{"n_layer": 15, "d_model": 192, "n_head": 3, "n_kv_head": 1, "head_dim": 64, "d_mlp": 384, "vocab_size": 4271, "activation": "swiglu", "norm": "rmsnorm", "norm_place": "pre", "norm_eps": 1e-05, "positions": "rope", "rope_base": 149000.0, "rope_fraction": 1.0, "qk_norm": false, "attn_scale": 0.125, "bias": "none", "tie_embeddings": false, "parallel_block": false, "init": "normal", "init_std_qkv": 0.0478, "init_std_o": 0.0, "init_std_up": 0.0478, "init_std_down": 0.0, "optimizer": "adamw", "lr": 0.00142, "lr_mult_o": 0.729, "beta1": 0.9, "beta2": 0.95, "lr_head": 0.0143, "grad_clip": 0.5, "warmup_steps": 213, "schedule": "wsd", "decay_fraction": 1.0, "decay_shape": "linear", "final_lr_fraction": 0.05, "batch_tokens": 16384, "seq_len": 1024, "doc_mask": true, "train_tokens": 111300000, "steps": 6794, "dataset": "wikipedia_en"}
Each number is 128 + 32 x the weight over its row's rms, rounded and kept within 0 to 255. Layers, rows and columns count from 0. The size above them is the row's rms in percent of the matrix's.

# layer 9 MLP up, 384x192, rms 0.075, rows 254-265, columns 0-191
size [ 87 108 102  95 105  98  96  99  92 104  97 101]
[[ 96  76 156 116 206 183 106 126 109 132  89 164 177 138 183 179 121  72 140  94 158 128 122 138 140 103  53  95  95  87 147 117 135 150 144 164 199 168 136 112 169 119 126 148  86 126 135 151 110  97 109 164 146 102 140  87 149 120 142 156 130  75 179 136  80 133 111 163 154 158 117  72 115 171 120 154 153 107 148 141 112 135 150  73  98 112 149 145 147  88  96 162 138 133 156 167 113 171 108 134 161 182 109 124 175  96 133 171  82 108 178 102 153 130 186  98 212 151  90  77 181 109  62 127 155 174 112 128 156 173 157 169 146 154 186 153 201 161 125 105 153 138 177 124 125 171 157  88 162 121 132 115  75 111 112 141 102  32 128  95 121  87 115  73 126 132 118 125 101 166 130 156 102 102 132 154 121 115 127 125 134 133 142 134  99  84 156 137 118 140  81 158]
 [183  83 109 117 144 143 131  98 160 182 139  94 134 134  38  83 140 159 110 164 104 182  89 102 102 168 139 191  90 122  82 209 147 117 142 142 179 110 111 156 121 165 121  90 121 100  51 155 141 128 139 137  88  68 103  77 106 166 135 131 193 121 154 100 157 127  72 129 143 111 182 148  33 163 124 148 179  87 141 128 139 142 142 129 146 160  99 139  95 167  92 148 101 107 132 153  97 138 160 153 130  44 146 142 162 143 178 155 118 151 107  99  75 140 185 113  61 135 159 139 175 129 124 106 148  83 134 145 100 151 159 120 103 112 112  68 146 129 130 119  91 120 120 105 139 102 162  76 116 144 177 148 149 119 122 133 100  52  85 149 102 126  95 165 136 114 116 171  96 159 145 149  93 112 130 147 193 105 143 118 149 110 108 136 157 138 208 119 122 133 141 102]
 [ 85 125 161  71 162 183 171 151 147 135 104 161 174 107 119 139  81 130 144 114 154  93  85 155  54 133 136  86  93  98  77 140 109 163 137 130 159 115  86 196  86 179 136 159  99 214 120  92  98 113 116  84 138 134 116 103 101 112  96 108 138 120 150 174 109 110 180 103 111 153 173 134 125 157 156 160  58  94  76 138 117 153 116 119 137 131 155 120 114 119  97 116 101 124 102 141 103 109  80  68 121 124  97 103 180 120 110  91  74 149  79 174 145 111 138 116 174 160 107 128 139  96 105 116 151 108  94 116 158 122 174  93 121 110 159 159 151  65 147 118 143 159  96 174 208 122 145 134 153 183 169 108 108 135 141 138 108 147 106 127 200 116  75 136 139 107 168 134 113 170 100 167  72 163 143 135 169  79 136 105 129 123 192  89  99 198 164 115 181  91 107  83]
 [110 161 137 161 119 174 112 108 193 125  86 142 152 135  82 169  88 192 110 130  94 115 166  77  95 122 146 155 154  81 103 137 114 156 133 163 162 118 120  87 121 117  99 104  99 167 153 120 130 127 164  96  84  74 116  91 127 108 172 175 196 184 187 154 134 140 100 136 161 117 159 162 119 121  93 112 154 118 146 188  80 124 143 140  80 137  86 107 118 130  80 129 122 138 165 107  97 112 151 160 104  81  90 111 144 120 207 134 139 154 108  96 106 167 123 112 114 108 133 107 142  91  73 114 114  96 139 128 155 154  79 122 114  93 175  91 162  96  84  72  89 127 106 198  92 151 162 155 125 163 231 128 116  99  87 112 190 115 100 139 140 144 148 122 140 100 179 107 154 118 134 169 191 118 114 214 127 168 186  96  90 130 147 104 136 130 121  72  86 107  99 146]
 [114 114 101 154 147 105 119  90  90 121 121 175 139  98 143 164 124 169  84 132  84 127  97 112 174 139 115 160 125  86 170 191 129  93  90 139 141 141 163 107  86 167 213 190 128 152 162  84  93 146 167 164 156 153 132  81 141 126 128 162 120 131 136  90  90  97 161 168 125 150 142  92 105 160 147 145 138 108 131 174 105  84 158 115 112 120  96 146 108 191 128  51 140 115 128 155 101 163 164 147  79 147  86  68  59  95 141 141  61 111 108 104 172 106 133  79 148 166 114 177 102 102 153 121 126  63 161  95 118 165 174 146 103 171 122 136  62 156 140 115 176 195 157 201 127 160 124 152 155 106 107 166 186 116 183  98 111 158 130  80 125 174 130 169 136 135 141 110 119 136 171 140 148 101 179  96 140 130  92 115 118 121 151 122 107 122  72  80 172 130  79 108]
 [118  88 121 104  79 199 153  99 145 157 128 140 167 118  66  95  26 106 131 163 177 119 106  95 103 108  88 150  40 122 113 152  89 106 120 146 108 113 129 133 135 156 108 118 107  62 101 139 116  64 130  69 136 179 122 150 169 141  75 123 111 131 125 137  92  99 178 174 141  94 128 105 121 129 130 153 129 125 142 135 104 135 137 120  49 101 157 121 120  96 158 151 121 109  91 138 103 120  88 124 184 124 124 164 139 163 128 115 222  89 143 164  69 148 151 116 122 151 161 187 152 129 146  73 131 179 107 108 150 108 108 111 108 139  74 168 130 124 110 173 111 135 133 130 114  74  69 121 171 151 136  55 148 167 159 105 131 156 147 113  86 173 119 134 108 122 130  97 168 101  91 198 140 145  89 164 115  94  92  94  83 133 110 148  92 132 187 118 123 174  84  78]
 [155 124  68 141  93 137 127 108 146  62  73  92 134 148 129  74 145 126 172 154 128 129 175 144 148 157 160 135 122 145  81 149  90 133 133 177  94 203 174 101  97  79 140 100  64 128 164  96 133  93  83  86 160 146  99 147 115 103  74 133 194 172 187 166  89  64 111  95  87 114  93 141  79 133 194 156 110 168 137 165 136 146 143 118 141 154 135  80 106 125 113 116 125  96  81 120  79 124 168  61 119 140 104 143 127 110 187 123 156 159 105  61 111 123 112  79 110  91 111 124 124 153 147 172  66 161  93  77 104 126 179  84 147 115 149  82  84 145 115 154 156  76 145 170 112 110 133 144 155 134 141  51 131  82 130 112 100 153 143 148  78 197 176 125 147 186 163 107 130 115 155 115 137 152 138 112 100 108 130 117 112 137 148 144  81 115  84 113 132 109 103 162]
 [ 89 139 135 150 194 121 149 108 156 184 179 125 111  88 112 117 115 125 169 103 195 114  41 115 142 127  82 192 116 144 186 127 104 105 140 156 155 165 118 107 112 104 141 156 134 145 124 117  91 136 148 101 134 134 140  85 124 163  97 119 118  90 180 104 109  98 151 142 133 122 122 155 120 154 151 104 116 118 120 123 139 209 116 153  85 120  70 100 111 118 123 144 119  46  70 128 138  86 168 143 176 185 114 101 118 151 119 166 117  94 179 135 151 140 117 168  97 113  90 125 128 150 166 158 120 100 148 166 151  46 142  83 164 136 140 163 102 128 118 107 123  87 156  93 195 105 169 173 136  93 159 146 138 134 133  64 200  99 134 105 125 130  96 119 137  93  91  41 140 108 122 150 173  58 102 186 114 152  98 127 113 116  77  83 143 141 170 136 205 182 129 112]
 [131  79 100 149  75 128 104 119 134 175  99 155 123 110 137 121 141 108  89 196 129 155 137 173 175 119 167 173 128 113 148 173 135  67 154 127 112 134 154 171  94 179 123 183 158 108 131 135 151  77 126 118 131 143 115 126 155 133 140 132  60  63 122  61 171 175 100 141 127 162 153 160  78 118 124 131 167  89  90 134  74 107 147 175 138 140 112 116  94 136 152 157 145 185 118  82 175  93 171 158  93  81 159 123 107  76  87 123 160 113 135 158  77 125  69 163 106 110 130 130 113 169 143 156  49 123 115 109 122  72 138  94  79 141 104 183 119 119 156 122 173 147 120  92 137 136 111 155 118 147 122 102 167 119 176 114 189 145 111 145 115  77 110 103 139  95 168 164  40 125 115 138 185 171 101 116 162 153 128 141 140 105 114  84 135 203 191 179 152  80 117 118]
 [130 147 150  99 103 128 113 119 106 131 101 173 195 146 162 154  76 112 103 191 125 122  85 155 121  48 155 130 118 104 142 133 126 142  66 149 110 122 111 174  98 128 119 153 101 163 131 187 115 180  95 134 141 142 151 121 136 185 165 139  82 108 141 129 114 106 120 119 134 153 144 156 118  88 108 119 147 130 217 116 120 125 166  74 153  80 112  61 129 158 170 109 137 127 133  97 104 199 141  99  57 150  66 121  99 172 109 109 141 158 129 186 142 125 128 143 106  88 183 118 137 143  96 142  91 127 116 155 106 114 111 119  96 116 105 127 107 105 154 199 110 119 161  92 158  98 150 145 112 178 192  33 224 143 124 110 173 162 124 136  95 101  92 128 118  96 191 110  87 119 135 112 178 156  99 178  54 156 133  75 126 152 152  99 121 183 109 156 130 118 125 121]
 [153 148 119  40 130 183 122 127 121 205  95 119 123 126 193 111 144 132 118 131 142 132  44 144 144 168 100  97 132 141 125 160 100 160 124 138 123 124 122  81  85 123 109 165 166 141 110  99  79 124 143 101 118 110 128 102 137 145 108 122 144 170 145 161  89 115 142 114 172 116 104 173 123 118 158 114  56 139  86 139 125 122 110 171 151 181 103 182 166 116 152 155 159  78 119 148  97  47 117 148 106 134  52 117 138  96 115  76 202  87 145 139 166 101 123 197 153 155 101 115 110 127  81  98 131 121  94 103 169 144 106 156  97 125 185  90 121 137 120  95 146 146 137 142  82 141 141 140  98 122 130 149 145 146 134 137 167 222 186 129 101 149 218  98 112 163 122 134 100 217 126  82 182 133 139 118 134 182 169 133 146 111  95 112 118 110 141 160 142  53 122 105]
 [ 71 144 111 127 125 146 168 137 111  98 141 123  71 142 177 141 100 183  92 137 117  96 156 150  76 107 132 184 149  78 106 158 162 125 108 144 134  98 188 114 159 165 160 134 125 195 136 148  69 161 139  93 169  79 128  72 143 121 158 140 179 116 150 152 153  58  93 125 103 115  88 102 169 156 151  73 121 148 159 132 130 129 112 101 101 142 141 150 137  98 166  83  86 140 159 187 123  97 158 115 168 152 158 129 124  87 134 142  84 109 119 131 123 158 159 108 104 204 156 122 136 173 148 127 107  78 154 183 128 135  97 162 139 167 147 114 104 151 150 101 145 163 128 111  79 110 153  84 113  57  95  82  59  89 142 193 112 141 156 124  90  70 119 105 164 135  97  82 165 129 142 133 139  70 132  79 110 102  89 131 104 166 125 135 111  78  67  42 151  93  95 147]]
# layer 9 MLP down (transposed), 384x192, rms 0.0639, rows 254-265, columns 0-191
size [ 88 107 102  96 108 101  95  96  91 103  97 100]
[[ 88 100 198 141 147 142 129 171 124 120  97 177 129 139 181 116 105 108 110 117  90 110 165 118 179 142 125 148 119 112 115 118 136 148 167 109 198 123 101  85 146 128 150 140  92 118 123 148 136 130 129 152 206 137  97 110 158 101 138 135 140  79 203 141  77 131 123 154 125 138  61  74 115 182  91 165 162 146 137 130 128 113 125 123 112  88 125 120 107  35 132 137 144 121 124 166 100 187 105 163 161 177  86 109 133  97 149 150 104 144 134 104  89 151 184 124 163 121 162  95 136 133 124 149 120 165 120 139 189 180 157 151 120 186 132 104 156 148 143 131  98  99 182 100 134 122 132 158 154 146  99 163 108  40 125  60 135  85  68 104 187 132  54  91 160  89  47 135  93 110 128 122  77 149 147 120 128 131 157 152 138  68  84 161  85 113 174 144 161 178  97 110]
 [135 137 152  74 173 120 158 126 133 215 176 119 174  94  88 153 175 117 180 144  89 128  32 128  74 134 113 121 107 109 130 127 139 110 121  79 136 144  61 134 137  89  93 147 154  86 182 121  93 161 183 108 146 172 103 129 113 145 145 146 130 185 125 157 164 111  88 143  82 158 157 132 138 143 114 133 102 108 143  92 164 120 136  69 101  84 156  90 131  65  80  83 130 113 130 163 176 158 119 106 147 124 143 131  98 112 128 128 165 165 162 117 172 161  79 142 153 128 171  98 147  98 210 100  97 198 154 123 132 186 122 159 112 172 115 155 160 118 109  77 153 144 151 176 160 103 122 169 144  80 145  94 153 104 164 189 116 134  65 139 104 126 132 158  90  77 119 200  94 114 111 163  88 152  81 140 124 126 121 110 104 121 111  89 141 140 139 126  87 177 162 158]
 [139 143 120  90 127 138 100 167 173 150  75  72 126  98  60  95  84 166 140 104 144 123  78 133 114 119  95 114 111 148 119 139 107  98 164 134 141 180 113 164  88 151 161 105  95 132 134 114 152 119 149 167 163 143  95  76 130 121 144 152 130 124 112 204  37  88 114 150 136 122 106 106 162 103 145 150  91  79 103 115 117 128 153  75 151 158 120 157 139  85 162 102  75 143 111 168 127 175 121  99 163 121  99 111 181 128 164 124  64 147 128 153 118 137 161  63 170 142 106 155  76 162 129 128 155  53 130 136 113 122 112 182 127 191 223 134  97 107 120 112 100 115 189 125  97 127 118 103 139 216 115  99 116  94 156 180  98 145  63 146 171 131 123  86 142  72 137 156 177 164 111 140  92  68 132 141 156 121 165 128 155 161  75 165 125 135 150 177 168 124 109 119]
 [151 141 164 113 130  78 105 122 145 118 175 158 193 116 163  97  93 139 115 132 145 140 119 131 113 137  91 180 139  82 135 217 119 140 142 163 127 130 119 186 106 168 102 157 188  84  90 128 137 180 101 130 147 140  99 141 175 158  64 165 113 117 122 104 113 112  85 173 197 170 120  89 133 150 151 149  32 119 109 114 154 126  50 105 122 127 148 170 157 104 105  86  95 106 187 173 159 155 115 126  85 142 122 161 100  90 113 203 142  72 114 124 158 123 148 160 144  90 182 173 155 107  87 134 139  81 104  91 117 120 185 143 129 137  99 162  97 131 102 166 124 158 120 123 162 119  72 156 125 120 106 124 170  83 162  75 151 174 154 106 145 142 133 173 145 177 126 127  98 134 128 129  70 126 152 129 106 130 126 126  88  77 184 157  99 173 118 181 142  85  98 182]
 [134 124 139 101 143  93 115 143 130  97 145 142 144  94  41  94 147 127 156 121 149 136 126 141 199 110 134 125  68 154 149 144 149 155 156 189 117 113 103 145 139 101 145 201 100 107  72  51 139 167 162 159 132  92 139 189  90 154 140  64 110 125 108  87  95 154  82 116  79 106 123 139 219  80 165 136 127 130  98 101  81 119  95 131 126 167  92 135 162 139 159 130 128 146  59 147 129 173 104 118 145  88 115 127 188 157 149 156 127 131 129 143 122  90 125  74 134 175 169 113 115 125 127 142 125 123 102 171 127 135 160 119  82 102  92  76 139  36 119 128  96  86 167 133 115 145 108  92  77 125 101 119 175 169 142 120 130 141 132 127 141 129 193 109 160 180 124  90 157  54 102 107  67 127 151  89 113 110  85 139 127  87 122 121 114  68 145 116  90  66 154  68]
 [112 135 121 170 117 136 130 138 122 129 137 148 106  98 151 185 117 106  71 129  85 113 106 120 123 152  53 147  67 174 105 120  99 126 153  98 141 191 111 113 128 138  97 113 147 108 120  91 148  89 111 109 142 168 122 119  97  81  85 128 128 114 108 120 105 129 122 168 182 101 115  79 123 125 133 122  88 201 172  47  55 159  42 189 109 165 124  67 124 116 133 153 127 160 154  77 119  99  51 142 133 131 128  95  81 164  92 138  95 132 119 123 125  94 138 192 147 124 139  84 118  98 100 163  51 110 107 123 123  96 126 172 118 130 149 111  91  98 117 139 150 116  98 120 133 105  83 129 105 119 153 118 144 192 204 108  99 124 106  91 144 154 178 111 142  94 136 107 151 173 108 138 188 146 134 123 132 204  99 148  74 111  46  91  93 193 139 102  96 147 158 129]
 [124 142  99 103 152 123 125 134 101  90  30 118 117 157 169 121  79 122 133  97 163 123 109 116 174 101 126 119 138 118  93  99 166 118 141 170 131  49 181 135 124  91 144 130 122 153 116  88  93  75 146 159 130 120 172 170 192 104 163 123  92  93 120 138 131 141 124 121 145 150 134 152 130 197  93 161 153 112 155 108 104 108  58  67 121 133 144 131 148 161  73 100 113 113  95 100 108 139 128 132 132 161 116 129 116 120 142 189 111  98 172 165 133 124 114  78 130  86 134 135 104  99 176 133  95 148  80 134  90 106 172 171 166 136  65 138 195 171 136 144 131 120 114 155 147 140 124 116 152 171 164 121 120 116 151 157 104  47 167 191 137 186  95 115 146  92  68 182 103 193  95  84 130  54 117 159 122 159  97 105 148 152 175 154 189  86 103  60 145 167 120 146]
 [150  91 132  94  73 107 113 146 106 111  71 123  86  97 108 150 202  93 129 115 115 119 153 141 139 102 111 113 194 123  91 114 106 144 150  89 105 149 167  85  86 140 153 182 173 122 136  94 148 131  49 113  75 141 183 132 131 127 201 113  62  89 130 127 144 137 122 122  89 152 128 110 116 131 188 123 115  99 159 102 123 122 195 127 106 102 132 161 109  87 150 130 127 124 101 150 103 162  97 159 153 146 150 156 152 165 102 127 133 133 122  56 144  95 111 129 139 156 112 146 130 116 139  99 127 120  82 125  96 109 126 128 118 107 132 131 120 101 150  48 155  87 138 157  90 179 135  92 112  65  69 148  92 114 171 105  37 131 177 151 104  88  98  81  82 105 136 128  82 169 126  58 164 154 156 210 155 100  40  74 167 145 142  83 120 144 117 136 115 124 159 104]
 [181 119 136  53 202 160 194 164  71 113 138 141 140  98 152  75 187 136 148  55 132 119  80 184 122 129 114  92 175 117 132 129 139 153 122 140  93 113  96  69 120 100 110 116  95 122 146 124 108 156 148 150  96 122 116 131 131 116 127 186 148 134 169 226 118 115 119 117 116 162 100 103 180 151 200 145 171 121 130 129 153 173 106 138 165 103 117 140 162  96  97  98 172 158 130 201 124 157 122 114 141 139 104  62 138 171 146 114 108 147  83 148 171 141 151 134 163 185  95 112 111 115 136 101 157 117 111 144 157 145 125 127  76 116 152 163  99 130 151 134 127 127 129 172 143 110 154  88 102 118 126 138  86 173  92 150  72 125 127 135 194 143 140 229  82  95 109  94 156 160 113 188 147 106 103 136  99  88 134 138 149 189 126 146 195  89 108 104  75 102 147 140]
 [ 68 138  99  98 176 127 119 101  52  95 157 109  88 181 172  73 137 144 135 115 130 190  96 101 104 163 135  97 133 150 141 107 128 103 111 135 105 157 134 145 157 136  97 143 168  90 118  48 136 121  91 132 158 153 100  74 128 129 172  91 121 111 116 106 155 120  87 148 155 175 130 173 184 106 149 140 142 226 150 135 103 202 131 108 126 138 139 150 140 123 134  92 115 105  97 176 142  98 158 152  63 130 120  83 121 158 120 152 100 120  95 137 126 158  82 158 103 145 135 155 123 118 121 193 144  80 115 133  75 134 110 114  99 126 135 174  80  42 122 102 103 121 139 163  88  76 117 136 117  93 131 183 151 177 130 187 124 147 130  97 144 133 123 131 165  82 159 123  58 153 160  95 180 151  99 131 160 157 113 218 139 115  90  75 148 186 109 151 122  71 142 144]
 [110 122 165  95 125 140  67 145  76 109 146 148 148 130 179 111 121 139  99 169 114 160 143 172 100 122  75 110 121 127  98 122  99  98  61 154 125 148  90 116 102  72 100 143 141 145  76 137 116 143  81 172 114 137  71  70 101 162 156 113 147 106 139 145 155 121 153 107 102 158 120 163 107  91 142 133 115 103  94 119  76 128  98  82 106 169  92 122 130 166  93 162 149 153  93 111  99  43 133 108 105 150 129 131  73 205 135 143 162 188  80  91 131 199 103 140 120 131 144 180 131 125 147 137 107 132 103 121 156 122 169 144 130 184 130 152 117 136 142  70 108 117 137  69 204  70 111  76 134 169 149  82 114 170 115  83 118 111 122 167 119 181 155 158 146 112 118 107  60 125 177 144 138 143 157  89  93 117 129  88  37 142 121  54 110 163 119 175 141  97 164  86]
 [178 111 180 168 161 105 129 168 108  94 179 114 122 107 157 162 159 197 119 117 156  85 112 158 132 110 180 169 109 167 139 107 130 159  95  71 172  83 152 118 169 164 146 143 167  78 102 143 136 156 119 112 101 184  58 133 163 176  98  69 102 134  92 173  63 164 123 120 151 138 114 197 131 127 170 132 123 132 102  77 151 172 104 146 150  87  96 154 109 163 135 112 146 156 165  91 133  45 141 110 138  84 129 116  79 141 132 116 191 173 115 171  81 168 118 100 166 107  92 125 101 158  85 132 137 156 128 138 126 158 118 103 110 128 126 160 128 121 128  73 146 138  92  90 111  99 141 163 145  92 178  85 173  99 123 164 140 142  93 180 160 145 208 128 130  90 118 104 126 133 129 117 170 119 111 123 186 125  98 179 138 125  79 175 107 111 131 112 152 107  34 135]]
# layer 9 MLP gate, 384x192, rms 0.0757, rows 255-266, columns 0-191
size [113  95  93 108  99 102  96  94 107  97  98 106]
[[162 135 144 142 113  89 148  90 101 110 144 198 203 113 125 108 134 140 183  86  95 130 105 169 191 188 166 136 135 100 101 139 138 172 133  63 104 139 145 161  94  84 136 146  94 133 128 167 133 130 101 150 141  64 148 114  78  97 157 177 112  97 128 124 115  80 146 101  94 139 109 108 143 155 141 115 168 144 127 173 160 105 175 103 192 147 141 116 159 161  92  73  87 168 124 125  73 133 177 104 142 192  86 128 189 115 102 134 122 146 146 101 136 147 161 144 136 114  80 126 154 142 132 179 165 132 124 140  84 149 119 171 138 154 143 115 125 121 137  90 110 112 196 154  76 129 150 160  96 109 122 149 157 117 102 227  78 136  83  46 149 139 121 160 116 151 153  97 137 159 132 105  84 106 131  84 145  39 172 163 152 113 130 177 194 152 128 143 113 146  84 111]
 [129 137 110 149 111 118 123 168  65 149 150  94 101 120 110  73 144 115 118 143 115 186 113  72 170 140 110 157 123  98 146  83 133 113 118  97  96 144 133 119 139  59 132 117 152  53 193 151 165 124 149 157 146 121 212 133  94 139 145 128  67 118  73 111 168 162 116 176 117  94  86 124  98  99 149 110 200 121 133  90  93  89 151 111 133 132 131 105 159  83 159 150 109  80 142 171 180 132 131 232 175 170 132 126 109 112 116 169 147 121 202  93 121 198 109 110  90  89 119 137  88 152 101 132 178 135 123 120  70 167 154 154 163 181  93  84 115 174 122 135  95  87 139 100  97 140 111 126 135 138  72 146 149 112 104 161  99  60 134  64  81 140 124 155  95 129 117 172 153 155 157 133 110 123 124 141 104 144 132 131  79 161  95 163 188 107 127 137 118 164 158  95]
 [151  98 116 132 111 202 159  68 137 156 223 151 128 170 120 129 157 160 170 124  67 173  70 116  95 108 165 129 179 148 144  76  64 109 161  90 142 148 152  78 136 138 114 112 108 143 130  90 140 119  82  98 170 156 130  74 123 143 143 114 147 130 140 156 153  81 126 117 152 108  80 138 139 102 164 151 150 175  75  68 166 124 119 173  89 147 124  88 161  87 127  86  83 128  98 103 153 102 146 192  91 116 147 104 185 133 185 103 135 141 129 143  86 132 105 146  85 114 125 155 131 125 169 194 116  91 133 130  89 118 160 129 128 143 102  84  71 107 198 176 120  58  93 162 144 114 126 124  78  88  97 167  67 107 115 145 152  89 140 139 116 137 151 102 108  88 127  95 178  89 118 161 118 144 168 127 126 128 154 141 200 115 179 119 181 124  98  96 161 102 125 129]
 [124 189 142 109 121  71 143  97 131  72  88 158  84 125 138 173 183 108 175 101 156 145 109  88 184 157 209 182 146 108 119 129 169 148 134 139 181 107  47  52 160 127  59 174 117 148 130 140 168 162 145 150 202  40 174 146 117 190 161 126 141 134 102 126  86 115 113 143  45 133 153 123 168 156 193 123 151 124 136 109 121 114 117 116 157 137  68 196 136 140 125 125 144 127 130 135 100 107 148  75 160 132 146 105 157  77 155 158 100 132 108 115 142  86 160 148 131  68  96  96 126 156 111  97 143 111 153 194 156 116 135 165 122 105 127 106 145 148 129 111 115 127 148 136  90 114 153 148 125  95  92 134 146 153  94 130 149 121  66 112 175  63  94 159  97 179  98 135 169 110 119  75 108 118 137 141 131  85 135 158 126 153 139 140  89  91 182 135 119  96 140 138]
 [182 159 170 151 137 163 150 124 100 120 106  91 110 144  92 133 133 189  99 147 183 152 143 153 179 139 132 186 120 131 108 167 173 112  89 115 103 145 105 155 158  84  95 136 104 156 122 158 114 136  83  80 140 154 135  95 108 117 179 108 106  99 177 122 100  91 148 130  95  81 206 153 164 136 133 151  95 127 168 142 183 140  68  98 149 150  99  88  62 115 103 167 101 140 149 101 114 123 148 109 206 119 169  80 143 140 165 137 117 149 122  80 134 153 153  89 165 110 105 116 150 203 108 115  89  86 162 129 168 189 100 125 123 192 135 128 172 155 156 106 156 110 102 147  97  87 123 152  71 115 141 158  80 117 139 156 118 250 103  94 141 105 114 115 135 160 150 124 110 110  67 151  69  90 129 135 120 120  58 106 114 153 177 142 145 138 150 123 146 158 104 180]
 [157 164 138 152 198 132 161 113  80 149  99  66 142 161 169 134 140  96 170  92 165  94 113  99 188 150 173 119 141 136 130  78 124  92 173 141 108 148 138 148 131 144  92 161 112 108 144  63 123 114 150 120 118 121  71 122 132 118 133 129 119 170 120 119  78 152 123 143  98 122  82 158  87 116 174 123 126 122 128 158 130 114 151 139  88 170 124  76 142  37 123 139 102  98 112  69 164 106 109 120  92 146 101  61  81 113 124  82  90 132 132  98 152 104  80  99 152  59 128 103 115 106 193  34 111 129  82 151 144  90 195 132 122 192  87 105 115 152 110 159  64 113 151  85 118  99 151  85  67 140 126 164 126  94 120 155 133 129 151  98  77  96 119 159 158  87  95 102 173 151 101 117 100 160 153 111 182  83 100 116 133 189 162 141 171 128 110 137 140 148  85  83]
 [136 146 114  99 143 104 177  87 115 116 106 170 166 143  99 122  95 120 136  91  87  52 102 143  75 113 164 205 137 140  94 119 108 179 154 168  82  90 121 110 137 153 117 169  36 169  77 148 131 138 176  76 185 163 111 111 166 114 102 127 134 108 158  90 113  98 120 125 115 115 157 168 119 113 109  62 103 128 161 125 121 122 137  96 168  61 118 127 165 174 180 127 122 106 135  94  65  61 135 136 166 136 141 135 171  98 175 133 125 118 105 126 102 147 143 118 138 108 114  91 100 156 116  75 144 126 132 124 162 158  95 119  82 130 166 106 120  97 102  82 173 118 109 158 136  86  74 135  90 107 131 118 165 177 169  79 153 142 198 159  92 204 132 145 140 129 130  95 129  61 136 158  93  79 134 127 136  85 152 165  82 207 108 119 129 113  88 100 138 162  96  89]
 [117 193  92 149  57 176  94  68 122 163 108 124 116 154  90 160  89 113 127 116  92 121 156 125  86 136 153 167 104 127 158 121  73 152 134  95 173 139 147 120 163 131 152 132 166 158 149  96  55  28  97 100 164 128 120 118 149 123 121 125 130 119 107 125 118  86 109 141  87 151 112 125  94  70  67 140  77 160  97 134 157 106 140 139 124 161 119  83 127 179 118 117 131 116 142 104  87 116 161  94 129 108 168 203 144 170 107 138 166 160  87  77 114 133 134 118 131 115 160 139 125 150 102 195 106 154 153 145 114 166 131 152 209 148  88 117 125  88 126 125 153 131 122 136 130 139  95 117  94 136 153  96 108 106  96  84 106 144 125 106  96 112 121  20 174 134  99 175 160  48  89 106 133 139 195 133 104 137 152 135 157  46 148 154  44 134 117 129 152 117 167 121]
 [121 172 129  94 102  90 119 143 143 118  66 182 136 189 114 116 106 167 165  86 156 129 126 124 136  91 141  77 180 124 151  66 103 128 189 122 120 130 117 116 171 136 120 104 130 194 156  89 100 122 127  74 167  90 110 117 113 118 161  87 123 157 113 125 151 102 177 113 100 210 129 113 140 142 125 155 118 176 140 153 184 120 112 144 140 126 108 113 206 119 138 131 105 188  70 145  79 203 163 108  93 193 168 120 162  98 154 161  77 154 104 134 133 137 199 151 188 115  99  61  96 153 107 148 123 126 130 190  87 140 101  96 157 147 173 130 162 148 157 149 139 108 103 119 138 193 142 154 127 122 118  68 103 123 160 162  53 144 134 122  86  55 154  95 141  82 115 134 164 147 147 165 120 144 159  75 134  81  80 100 123 117 121 116 143 122 127 104  71 122 110 135]
 [ 99 178 131 100 129 132 179 142 133 179 125 146 159 123 205 152 155 120 105  83 138 137 134 122 109 142 135 124 122 110 144 102 120 143 128 120  94 135 127 110 114 126 134 145 135 119 127  55 141 130 188  54 152 109 159 131 131  96  91 126 152 197 133 161 103 140 158 162 185 154  89 118 182 144 129  94 128 160 158 153 181 142 142 162 141 125 129 146 191  69 184 173  70  90 123 148 134 123 128 150 159 152 106 105 143 122 103  97  77  84 199 138 155  95 178 104 120  78 111 118  86 135 155 106 124 146 115 200 160 151 135 116 113 107 186  82 150 137 101 125 111 149 133 193   0 129  97 122 131  62  99 143 120 120 116 192 102 150 147  77 130 106 185 105 121 102 156 152 180 114 133 137 117 115 150 136 140 188 109 162  95  90 144 177 134  78  80 101 174 136 156 148]
 [134 140 126 123  69 186 120 122 107 150 142 163 153 138 112  99  75 152 122 159 175 141 142 118  67 121 109 118 120 126  41 159 132  67  92 104 131 137  75 172 206 128 101 112 114 111  89 146 136  86 174 112 101 116  86  90 123 138  87 132 189  98  98 130 195 132 163 166 156 109 104  91 129 113 162  93 132 114 131 171  63 128  96  63  87  97 103  42 185  52 140  69 102  78 129 107 148 152 116 123 145 124 184 131 162 118  99 101 117 154 150 129 111 137 145 117 157 124 172  96 124 150 141 101 121 129 108 190 111 161  64 125 141 110 157  83 144  95  95 102 127 176 200 106 181  72  92 131 101 104 101 160 145 158 207  76 127 140 137 110 134 145 133 134 157 129 135 106 131 146 138  60 143 141 138 133 127  96 111 105 101 107  98 102 107 115 174 129 150 148 100  81]
 [136  96 133 140 120  90 158 165 158 162 107 117 119 135 120 162 126 136 149 151 152 175 169 140 128 118 133 181 113 113 155 115 137  86  62  88 119 137  83 119 215 148 116  82 146  41 142 110 150 115 199  95 109 149 115 154 120 169  97  81 132 140 131  60 113 143 136 152 122 123 179 127  96 152 126  87 146 115 138 124 170 113  95 104 183  65 109 136 149 143 122 117  97  96 202 111 176 115  72  89 194 141 157 122 113 172 111 145  60  97 126 106 133 118 106  71 153  77 137 133 116 126 185 142 103 145 113 134 136 120 131 150 155 107 153 111 117 103  82 111 122 131 110 117 131 114 161 170 190 110  17 144 129 122 113 105 117 144 149  80 137 137 128 105 147 153 127 131 186  50 151 133 146  73 142 127 116  59 109 202  57  82 140 118  95 108 148 111 110 104 152  74]]